Each number is 128 + 24 x the weight over the matrix's rms, rounded and kept within 0 to 255. Layers, rows and columns count from 0. Numbers have three digits each.

# layer 9 MLP up, 768x192, rms 0.119, rows 291-332, columns 128-159
148116153125147125124119118150104139163135142088155129099120171152151131145193146137080106130104
132102105126116106144146063128119118148132151133127108149141146123149130114098148105118135106122
155155080144073132112115106093134183123124137137104104133121088108128114178129130139138096111132
181090138117104125125111140147110154103140129117107135133123095133152108131098104093109126140126
129151105140178114115164142139126160129135127122138116128112134107131111111132131120107136121135
164106118091115141118092139133109148100143154138099084134112114149144139156127146098128110166135
152130118103121139117137113134143089107129129132067145136118130127149135141131106132149144081147
114158157110079132088121141106114154151134098121139099123112127144120104130149166135106137158118
156145122138143119139128145138120154106161110094094171136132125156160142110119119120144131150154
108135132131120104145136097155133151134164089108125178090136152126150124129156168120153149111149
122181132124107095162084118121083120126121085103148067096113135131152114125110163112119165121126
106117113096118122123116105166166141109085159103181126150130154148134157119133137115152136103159
107138178154125121103151129163139186126172108152132148117095120145127119114167159153117083173139
146118135120149124100072128114064137123142110146100142144160161131144106135100172127156127138093
150119125154108129145136111181133136133097129087122133125094108134126129132138160090159107120148
129160115097132097108085115107122142147104089102136116154132108103142090115156136123109121148148
162116059120117148118119136149129167133084133133104147126138122124132178143175127093108133117176
122094177121133132128160145156111140102149128094132094167138106151129059149135119156121114164087
158046155132146137159091143170154138140108072164122154085106160149168164144107126068113121088101
157105120142096142097196125130155107155135116150128131115102087115135111096159096062152158132140
108155094139097164106103077097113136137133120077149120100181078155149133110133107166115110106137
124111112111141116136131135134143092162102130112138092161115090161128129140140149125114170131157
132146150108168157126112146154149105075124121159073112103119069121096110123105130162156134173120
141142148145135111133147158118119110117167158115087184186145084104154109168123163112105136117104
137168132137128142131156102103138103123152145086083132154102145129100141128094131117143176110135
127131077154106160118097160169158148129138145089121087116116121133091107138177116106170118143140
096143108131089088140139151178147154183113100064095105139123139168158112173154145125109113115118
082106181153100146116106137111095099118125111125097145092155087151158153082119137143102120140181
090112111134163119121111088106142124103106143100115117097134144120154106104125098158126141149109
146107122116108149153147140152138165113140147162136094133123120136134130129162115114143107156107
143180122148137146102095087176131115172140067056111135143105107120107167108144158143150076144133
111079133126140107144133127098098133146102105136114075122060105105111104086132137142146086089123
127147101121116121128143123082119141124130105103101142102126190164114151174115127092134063132142
082121118122147125140118140093108117149131136114120113137137145119143107150184138144110156105151
121095096088116112108111132123171159167160097124105166178099113141127116129128096158120148129148
141080125156133125156109107093123137124162146162152152105086130130131151113130138115127134123115
103147137127116148123143149123112143144117150162095102109087140171138140098159112175129102127118
143159135133118184110123118113167131086104087146122109113107127115107106160105160121158123117122
125126143135114144128167122106112142082143083132137144165134141126129068088143168111167107187125
120153133144122120137136141123118125107152166117102121114102144147166136120090149126146137079162
122156160125173124126112144141118163114127138138143122105110150126068147139109120110119126087142
111187083142097106120093152134159146127126100124123157099083134176119101094097151151110142181135
# layer 9 MLP down (transposed), 768x192, rms 0.0967, rows 291-331, columns 128-159
141117101127117143127081142119147160125150135174138129152094161131160145170130126127157154068141
062142111156130102111092157127134142108113143064133176066133109140106093155119162136144117167105
136088120147118129144157123133131174157154140149115124135168093136140109113130150060120125131140
113089138127123151139147123099119139114149092135119126090111142149145125133179132138137117137147
158103134112089104115097096152159178133130097144150115078163155103155110115123120146151158127113
152113154102129109093171170138136138108113097109115077078135089113137106139126138138136143122169
116135115092107126124149125128146121122169148099138128103155143148129164140110078094111125127119
122125171107122161142109111122112109099096111147115131158152141167142130141112127135104114150127
134148123110102114128147123175105152126134129152105172130125145147102127129116109125135144095125
122122138146073129139066141156146097109157170143123116119146131106143116148142113118120144137143
124123150122078153135115111154083076134087150129113137077107140116113137131117102138124148092178
127128124145121150091127113089094144114133151120119127112146134088119096152124092120158150116156
145092141112135171111162143110163119143169098168158123161168163091159075176135059127109140121089
139122114086175149115100105126138107118168103141112135127142136130147161133140121123107112144112
159123154131130118148166078153144082154131162117146107091156146126103106122118142116143103084154
131110123128099101157099137168110126100156153119148124139097102112146109074160099157141152172140
135076139133102172115091115129111148114134161156108164157132137142105157128123096176152114123147
126132096123106104159136121114145111091136164141138175088121142118138144084136123124133134132148
126112088147106128151130094195172117140110153143105150114138128107140154128143091140137099146126
138133117143111152089146082115115147129079118151174122122107111150117123106174113146133093168162
092133116115133161111130100137103084164136117150137153095143166132109144103133107113104134136122
155115165127116144105175103064134127167120128137109140130081173159169111134094099143198124123150
147120081141128155119138132095114161069172127150165149124098176127110154129164145143143103166145
145114161153085174116110120110167124158100075159124167107147107110119144100132113130140146091117
148142144163133144117131184139154078132109080141131131115105136127140136146127130125124098173104
126157124123100139116079147109106139150136193136126131105146108109128093189161130154107146093172
132091127097099132131136170084090083114116110155117125185170099113110137112145133110125151138123
120152112137135134167099142141082086151157083116140133092156146130114128118110115157149171119110
107138100131125142152139163130138131172152125103075129110123102090112140103096130150101120122167
086124129131133089105095179092129112121164110168100131123099145136138152132094186135086136146139
114116116163097071099118158135086168120114155115147143098144140093076112154110114105100127139075
082097123103133087134117131141110109143125111146152103124088094104165089136119108147136115106096
146128122119113127155151139142076133139109156190179147128129160141119132144114144123135085128125
138103106106152160117134113109131188119119117120160154136094114152148163104109124140147130133144
147111099114042121165140101114142138121138159118161163128122107129126107161166123127103108148160
136095113155139173110109162129165141119109132120133112111143118122139116135132158125150144116156
105130120115125118139106070169134143085112105132097150091133076080138131162108131104125140185136
143091143093130148157134146113144146114169100146148133126158111159177166084107098136134155115128
130115161180160108109120142155120168123129122162116138127135099170140147128183105119118078120131
136121156123137153119157115110093113119110112109134154174129139107137102127128115159155105143149
127118163132088103127125116143156104084110169151117143089127150080078135130135110100104162158183